{"num_hidden_layers": 15, "hidden_size": 320, "num_attention_heads": 5, "num_key_value_heads": 1, "head_dim": 64, "intermediate_size": 640, "vocab_size": 3274, "hidden_act": "swiglu", "norm": "rmsnorm", "norm_place": "pre", "norm_eps": 1e-05, "positions": "rope", "rope_theta": 10000.0, "rope_fraction": 1.0, "qk_norm": true, "attn_scale": 0.174, "bias": "none", "tie_word_embeddings": false, "parallel_block": false, "init": "normal", "init_std_qkv": 0.0197, "init_std_o": 0.0, "init_std_up": 0.0197, "init_std_down": 0.0, "optimizer": "muon", "learning_rate": 0.00351, "lr_mult_qkv": 0.4, "beta1": 0.9, "lr_head": 0.00553, "warmup_steps": 55, "schedule": "wsd", "decay_fraction": 0.848, "decay_shape": "linear", "final_lr_fraction": 0.0, "batch_tokens": 131072, "max_seq_len": 512, "doc_mask": true, "train_tokens": 775200000, "max_steps": 5915, "dataset": "wikipedia_en"}
Each number is 500 + 40 x the weight over its row's rms, rounded and kept within 0 to 999. Layers, rows and columns count from 0. Numbers have three digits each. The size before them is the row's rms in percent of the matrix's.

# layer 6 MLP gate, 640x320, rms 0.0795, rows 185-211, columns 80-159
102:478576492548464499427492539466561441423501552496567488471462507472496617459525503564560505481439524460483487508474469469511519450493546478511522484430543433526551496535441499517518467490463477535490475498505500506447472510504471496512475481
098:462487500556501441561448475540550536460497527457485568504514440557529459470492459517424467501569453483490538603590530477566475478575491481523553503485458492453534529571504503555502480572467495515545517553479539551441520505458429503499520486
096:471454509457488504454490509542483507533536500509430528531605540555498471530541529419396487519446528548562577501516500523452513475453556476490497488488509451570457501509534525564557524488525531506558553559480508485481464476520381524485433504
098:467493429484500531556529517503564424548486531499568558475501558520537437475490488503460474513505472445449482479491507511594450354464498541494487533485518555538499437511467475553413529506547551411457604452487481498494493537504474523533520457
100:485505524454506488526437485473492429493492527481545488492504490425480462475490451481479431513505548484565529491478518484519411446415506473430469522514472531449505537523544519466454425518494521450458525527543522440540489520482460519510594465
104:440541495552492563456480548523546482509434502550471475523443480484461459530494486539487484510420488531448577539533553485480503508483411498494439551457501481510485524564436536492527482544522447473493447547546464447478465484564506558503490471
096:457505511435492473529467435516476506410491437423499488511482463469457512486517504494535483496517490471485541528430452612456550503470442460499514545431475513501530566496492606511404487504472505495489515474494485523449491506488533482427458460
100:460474545517499442496518538518440542471477504530491529517513547430521483482521514509520459477485500527478566571512519509530492488491439507539577509396510492476478440495552490407493525498464579463530574541523436567455554517452531512553534477
094:489504537527593479522494398524500539575563519502516540461449521477496527409448455540511485475538465506501491453451450538518554504561448560479495471589512478493568426556502473459505478505457518562521528508508469496517568498473475499512540479
105:517480423508505537523546491512525452474537502602479572506489479580527482515526523417520533527543549460492501524458481457502500493473544561471559431555455556493482534542416461443482490536476513439515474491474466569486446485525499558455459445
098:502521545550522527513460503484549494538497449524480513509434556451510522505512533502509591480497542521465528478501462465483502416504523601559493487462444514522546461504546499523595515508511503552530524519465476469507511512485422475473490535
100:429475503531504517485482512504534477493484518443530493483490477527507519535522498537492498482539496486475523528530552483494554491433491543508535504443464520516496447520490421484552538454462497514561496490433460498498528493596422456444565477
098:521507449549465472528491444508468430435518537457477493497474545515456551549476476500473462456513535480402453472532480443452534520511474500499509526542419487530611574557491482465438503471472486513439557451513535471541497456478536466527436491
101:425421539443514439490479521539474462510463518456456495417420534501476516553467497496551512515445445459502566534434551472497544479466498529470604476567497510524542551537518489471450480483544509588520529536456476526460456523493531512497540537
106:542496500449487461509543516559567466538529523480548464544522525521443483521450477557514509497467494608484486484489535526529583549559442519513530527499512525493509529505443610429462514426487449466435450514462523517540544546591507559499432486
103:448532489512422418578551522466487476499536462496530564508478497465595581554575539522479530486519525542528504435481513540489549503495533538532475536511501468472555537526535488495428519516475468510449449467512459575555559533580477513432496511
101:513513538592430536555510507477526413511474538508478510553532477529562484602572493497441408486454544482523447463532595495529496469457411512489464527439543505540509498509437482503546490456492511477441478558515518518478488525395496536464556522
108:456510533507533527491510507465433520518568486437476500524504551526503504456426500526427504473542479433530531481501509512494518545444455457551412491507488451519499493500558527559515547501458543573475516479534504543475524529569512526524518567
102:474600504430522553488478536472450514483510469491458600505442448525565456527495465422467519490481422578469458428432550518483474498507432436481510484515499499462471491482498504523507378488577412509512506446520540500576490512426528405509481487
098:487442513544466474522489504489485486444463454520515544479506466454493453469500508450505501512551531541465496514547514497532526549483450521536495492422492473510489503526527460509501550469475499522621467532458498459543558558509536491528533504
095:479436460473506509440501532507477525465471496490503532513525502453532507557544516578485520556475530606481476484495505536418426484488501583585483453520494525464485533493527561484485516422548565460394510434441527449454475479439511532480578513
103:526554484524489514514540432465494524450532501517564436530490503473554538525503451491455427552424447506475522419552438489475472494495392480607510482528554519539530487511512492532501528465519527492519502468549544533545450528458494503565508495
101:516447517494390467587457500549469460546460509495568517454472534543493465518477492444517528427451416506510481523420465572570540489572535518539498489512502525461500508553506560485497516524560540485503555577592568534480443478498573603546505472
097:425455471498457464500511514477581500571591508497509504514532525526575489522489485482491524422465460481538434487477498555504506541474502387449547456503495452495528464528511442440490546481528545568483520546494571442479524494493528432580548447
101:473490540542450441511515461486512479562518448578502494566603481552508517529526489581544548453500539404513469527530560542474536479486463524580480516510491506578528435529528523539450487500537558576508495519505509520482506522457521498436516508
100:447444575500518494468547480468497529476487494488477505515464445561516571584518460440505551531511504541448520505552585555420445465477487548508473557551462544490522529503455459441506474523455528504525521583403560519535521482494437579453436473
099:528452519524530498585560438484504558590521506546459539483491572444492502446513501501495536598557481476484461496524492484466532479528513541508465550487449479488509506574482495519498406501574491543500450502557495511494505529557436532530455478
# layer 6 MLP up, 640x320, rms 0.0799, rows 185-211, columns 80-159
103:519491523551518489593476449483439540498382486483560475508537489517509508562448525462466523517491497527483533477478471493451441517574503526470573542484508588514474502513489461519497456409448513416499451499535549495512512473506443473445523509
095:466460551483479524458490461523501504513515497564446562564432548553569476527464480470587508495468493506503569493447517567442520495445515461498535600522479533489470502534562483590542498456499459472476496487557536495470525508558526485551438537
100:453472551493467465564481538457482455481533434516528532535480565453460493463492535468479541528510496494533522487461485507493549537537551598460466463547442485449533484577545557533374472454464478466514503416458506491527474524528562490420498586
105:576501497598498528523526519494521484480544507498493531495549455506492495590531506435476440445555453595506492564534462488470485427557542454512492463537471493539492460467477485489516506451516541534549451464558559430491545567585474519530482460
099:462448558539578542533481581445499539514526453462571500513537518529532547642565518511421531489538475469461561573477491500464434516484457500521447457469538438513588485444419531435463527492426527507504483468506490522496505492479494454430495490
099:435459460487489512454434553547475441548488592537462537464422491513442462583516489527482519501463519523555575499543542503435514458446452443450472559550511533491559501403451508466555493472539513453549454468541514477467470524508422445497438547
098:548519515530455543501480428598469431502587525440502482475453464518430549520473503474547454528522438512467499433508550466523523502551497474504539485523512504440537535493537501445478469428462571480517503535584492531513540458525453567491491522
101:520534497461495525479513538516483541463436508492545457493466496463505518503487573508508469510576583539436555504506439516499565562483547525518474481527534494456484529442505516472496453456515574624493476472542456503465508520504439537488523442
103:553524514407442545517505477465506466564430500430501479502532512502546468500498557465404551483455467501527454496548468528590493481514543481561531548528452528523541479466485521516497524591532525484449473514427464463527486505519425532558524451
109:555495508449563553524543564455486502460494502573527469435467381454508497535548458420520514499539413528496469435457484528479507535534495459515535517519418545472513489515533521520538457408504482455476489549491478518548521505471603494513539490
098:538550456553528525510546532446437445515504462527468407478498484535439464514527482499557552463530410532540496489548491475477493444445509493510498532418535430457508450483472480470475471490519612518483517553480398496413482509561422505519502517
100:545465496544506526453513527528458454545533582569444518485493490414522458484428520509472518481493487459505477545501462467532466444518504533453509460515538486480497596551515493474465509410484506450520517439561436432565511500502506508529481521
100:541535464552514492496513534537523538493467482457572536473468427478434430523458504511498488588529573555544455428440496484484557475485488459436482419470522578484516572558534527508544464501592526514386506532513548494575456501503435510557554451
100:553456496476478537534389511540525467479493481414507503546478426488508489495527472464540520497464487552478547525493432494488478541499535546492534482438521491502478525495473539533518539495504495427472510473490509519467503522589439486481552464
111:522477496491477505527578550502558523499543488541519543457553473496440590549449616530445506488486542550472490455530480407545526516543510579459503428481550520526523411481489507478549494470499512469523554526525535478494526555476470527455509446
099:507512538467540478507556483551525446460512506505489571441469479601520480522519478448562500459461545515520470487457475478519455540501433484451448510491464468591495514580499469575497457539381538491560466578555470521403507541535464572487459495
099:544529472457484500474538476554440430477499490512522474539484455510436475528602504511498463485500538436527465486500522480595476528440481509525477481560477485486523574559505517495498509499564485556480465475468564509489490498420477499513491423
101:483451516500494468462476524564516511484533475456487507502475538507434521521482505501502496524486540446449491474501562473493487469434556598535509539510475468495548553545488505551512471520476600520449547553458487507575575447474509443453523562
104:542461422464510504479545547493518524510557528478501451473486571508497481509499508493516550438511458470498544511514507490521428471438489497472464480495537540521444429547513509510402473584550581514499517503484490564474497495540535432467470445
093:524501536459459640500493421540523476506509518533488438475528514484533478508536440521412453428456579476481453460534435426522475459504533509534480518512489508431455464498468475511490532490534482472509506531538547538499530474475550484487603567
094:554415485427423522490462527506543484466528505547488458449437495511461494571481451465519492561523471533481497417514453543435568519514548480545550512526558513505484520491542524469574486482496399502481555530541513499481530544407524547505521493
105:446470534501435507528516469596492451505542545536461499472478479419516497546518490555481451501504488508469515509465488547514500524546539468570511420512510535470472523511494550586524481550546578462502485499477553480501550455560501511537396518
100:600550485483461536490498552584495477478449451546507477436464526475535484459486446481490501473458488527445476542501391499460435471585561584483498467460450489527454481454556394499474440525575499575497432402499502509428525526552456502456493468
097:492523558469434488507492531545518519492446549526555426476497492489588464445449547488489535486448449531475523535555511497480567498465485480526493512464500551426510516450480469491476492490467449439556500436490426528487529452420550477513513525
104:552466518448478497540533511518578485425511577620523496566498540556496489497535486479516542429537453455504481600576522532486574498505485450531495486536517542482534477564544535514512484564486509552516478515445512459496478509475491432588478541
101:630490476546539564525441545494477570450463505423510425476533566469480399450522524479556468463561556515445465509550501516502479528447541402557520388441473467491472504518506534518514525521543503474500493533505477509543490488516450485477410482
102:509534481484500546521479460454540532541511459443525540490561437409527447598493603479468462470483403503507523537529561574444512490455524506555457467406485520423542464556451483466459480482465537512510436494528474421475521501452546529509418510
# layer 6 MLP down (transposed), 640x320, rms 0.0752, rows 185-211, columns 80-159
105:412526540554530522456474559436449497560518485464539489499493533523485485489472508486445431561528469497515538446549537514516520514472549499475488497486504509436467503426482410542532540476512497470464473588541446455457542496503461475507473498
099:519553462502456523487544497487408519549492519432483444523519501485539561537439496542504464468475483510551547498421455515518503574556521535460475467542487522512574486502520495498420494517414535466521453524465505476566483396495479498493554404
095:529470461519505473516503538487431522567576485513461508501572507519468490562510440484453498451490465510475526500501476562505544565438538567509546600455439510454420574539516544480511480465527550501490469538478505549546456541538499592462522567
104:514444487509505466500546480506514506544521435483413493426544527534479541567583485430457518513498526458510474639512483568490513523440570485509506512500463495535510478499501494513496513504495516534517511478541467448540483560509434459515463463
099:498501481525525533474538436534577417500535435491428426497561506520521409487523420491491498469525530544466540498499472444473499533509468506504541457460507561468522468539446499472521524530483522567417447545567515483442452494559505496542570524
103:495522457534515520436451583530457464536504511504476519500495547463484457550511489546535485462484526576497549545459466496516505451454472426516434522540501476473444547479475506458517433511494502540521457514539493429442539504536493503502472501
096:468461356453529479545483464408471467510530422473476495458521462516485560526451502476484482480561493509565533498443497444573476505456517544552529477490531461527540488488534557476499534480467559489537478533514454503412481486507449589479522481
098:494481433473574463531530566509492429506586466529573482508548515510433514568497570521409520484577478475520517437540486467535508443390477458485552545464525519504539482570480560506460490479471492494530481500494449540450498494501488424464513535
098:429472470498487481493484512531513445520476536468466486507466587511495540433528567451493531486514498498524519488530529499441436512408435442502503523485513537491498486493502495542490478466459514442479488398502503550509514582529527483531384478
106:495503598419577474399447557440514529517446454513512492496481436474553525495506469471440528472576446488471471505480497496549542453547445448426500460470549546461456482525487471452488494483545464495550487567434504528552527422519557495504508469
099:510430520530504485556514488489412496542498494466520477414535451513502485539517491491546481495494401545555433509470543478449480445503493507492472498530513534461513527520492493449504460513538541435453396516408436453484539542505534485471507443
097:517558513529502492506546480468557524507520535452497507520573471440477467488547567482528451497424461525534491501586474449445564446518461523471484456521457441428467531456616515596457535532549502558505504506510520488456477507513498512470532486
100:560484517557435498610494523503534517412516426537503567509503540542499491531537454503473456537484555553476482502438572399488460532576574483422517483539488502560537473536523498440477495473543503505485527473457521558537534485549475536571510500
097:486491534384504536494494508432470441480471477440470536478526491520400467523549488429541528522441521509484545474493532528440454552455549518590489551463520524502576518491510519479483499501497491479548502478541445489446493527517418522472519460
103:513543499510447479459484500547460584498495481487502570471481494523522446558513557503487527501504560519448459429433558578542440484487507459490476539535497503499513505482479500476416482425514438525423493525446479449486513559481506528600494444
097:466410529515486453558503525504482528476540487447507471478462516533580537499412502498455445461538551470486508533478494501545533532478487491488428533447546493445471521582458401486451490514532501542497513512450481501437514531587434478490438520
101:463515467510517434476600429540484506545552436447484509562518472578526485499560467432477515524495518535509562502520488528467557466414425517551506493548533507453521490468516450500468489555441402504469512558466562551550503510521463456522421498
104:478456531521464479574500597506538548461400523525449463439459457557450489468573517593518524539469468513512542505476530523531529504507507523486547513422428541477572496548561472575477490478514529465549551519485509440535467439548520475515530468
104:477491497507466555517507477540523567474560489587496485498511562555559431497466495475474533531531564574534533499505562486534456497484530513505481474487550543531502463510472443505457453492502499523560515517554454512476521492468566544445484494
094:472542510506515452479459413495474369518485455479514510498486470594526526509428518495481495440507543465492546475544502515495464489504546471533579479513551507528528463489554569502505524352488502517547524493435533550436502489542527509530478503
098:521414493543518416518461449586560564470461471531469583472497451479492542502533492467506516529543510581530518503473553547419486511513470502561509475472513468475492508489494549502462500379489508569555418432559494530517477489568463525448402499
100:434506491446493473506527498498565573553593461518504494480522506459544561472478545508505529505473484448523554504467493560573503496484434557448528493551466499478476478449522449468383520530481476506466440513473484564515507507574528538456449446
099:571467454477448422495548563541484479520592492503515538493484487501504477490481520433534563520469518555591446490509480507497420463520509555529478572475575504484465526472498578473526522441528499509563535518595496574454505545477482548599454502
103:524511498491508538459499471493509537456415462543493515506448438452510488467406502500485524477497466479478533525524466479470577495557449465494534542441493476489516436462462484521478463486566481545566460477506469506473536469493405434559507538
106:515484568509577515539537479519536509513476606508489449500480522539527513467480506503529546521496477497448497535525517510573477536461465512497538506516507512457452531563460566505525538495472500547420431455430533441515421397480477527531482492
099:544485522514593523441543520513472537482489475457531478497469508523483532540500454419511505489507533489452555568567469497514477529480480428528458546480477472520531529515528525501450515464526463447511485509540476507479513541522490459421456522
099:464398463509491529491434541518459440558466489500520541424534504489479552487535466436480446486516485504501572460439553512500536492496437475494463493447569484429562536496569452469512508515493477541446498492495462504501497546605469502511536566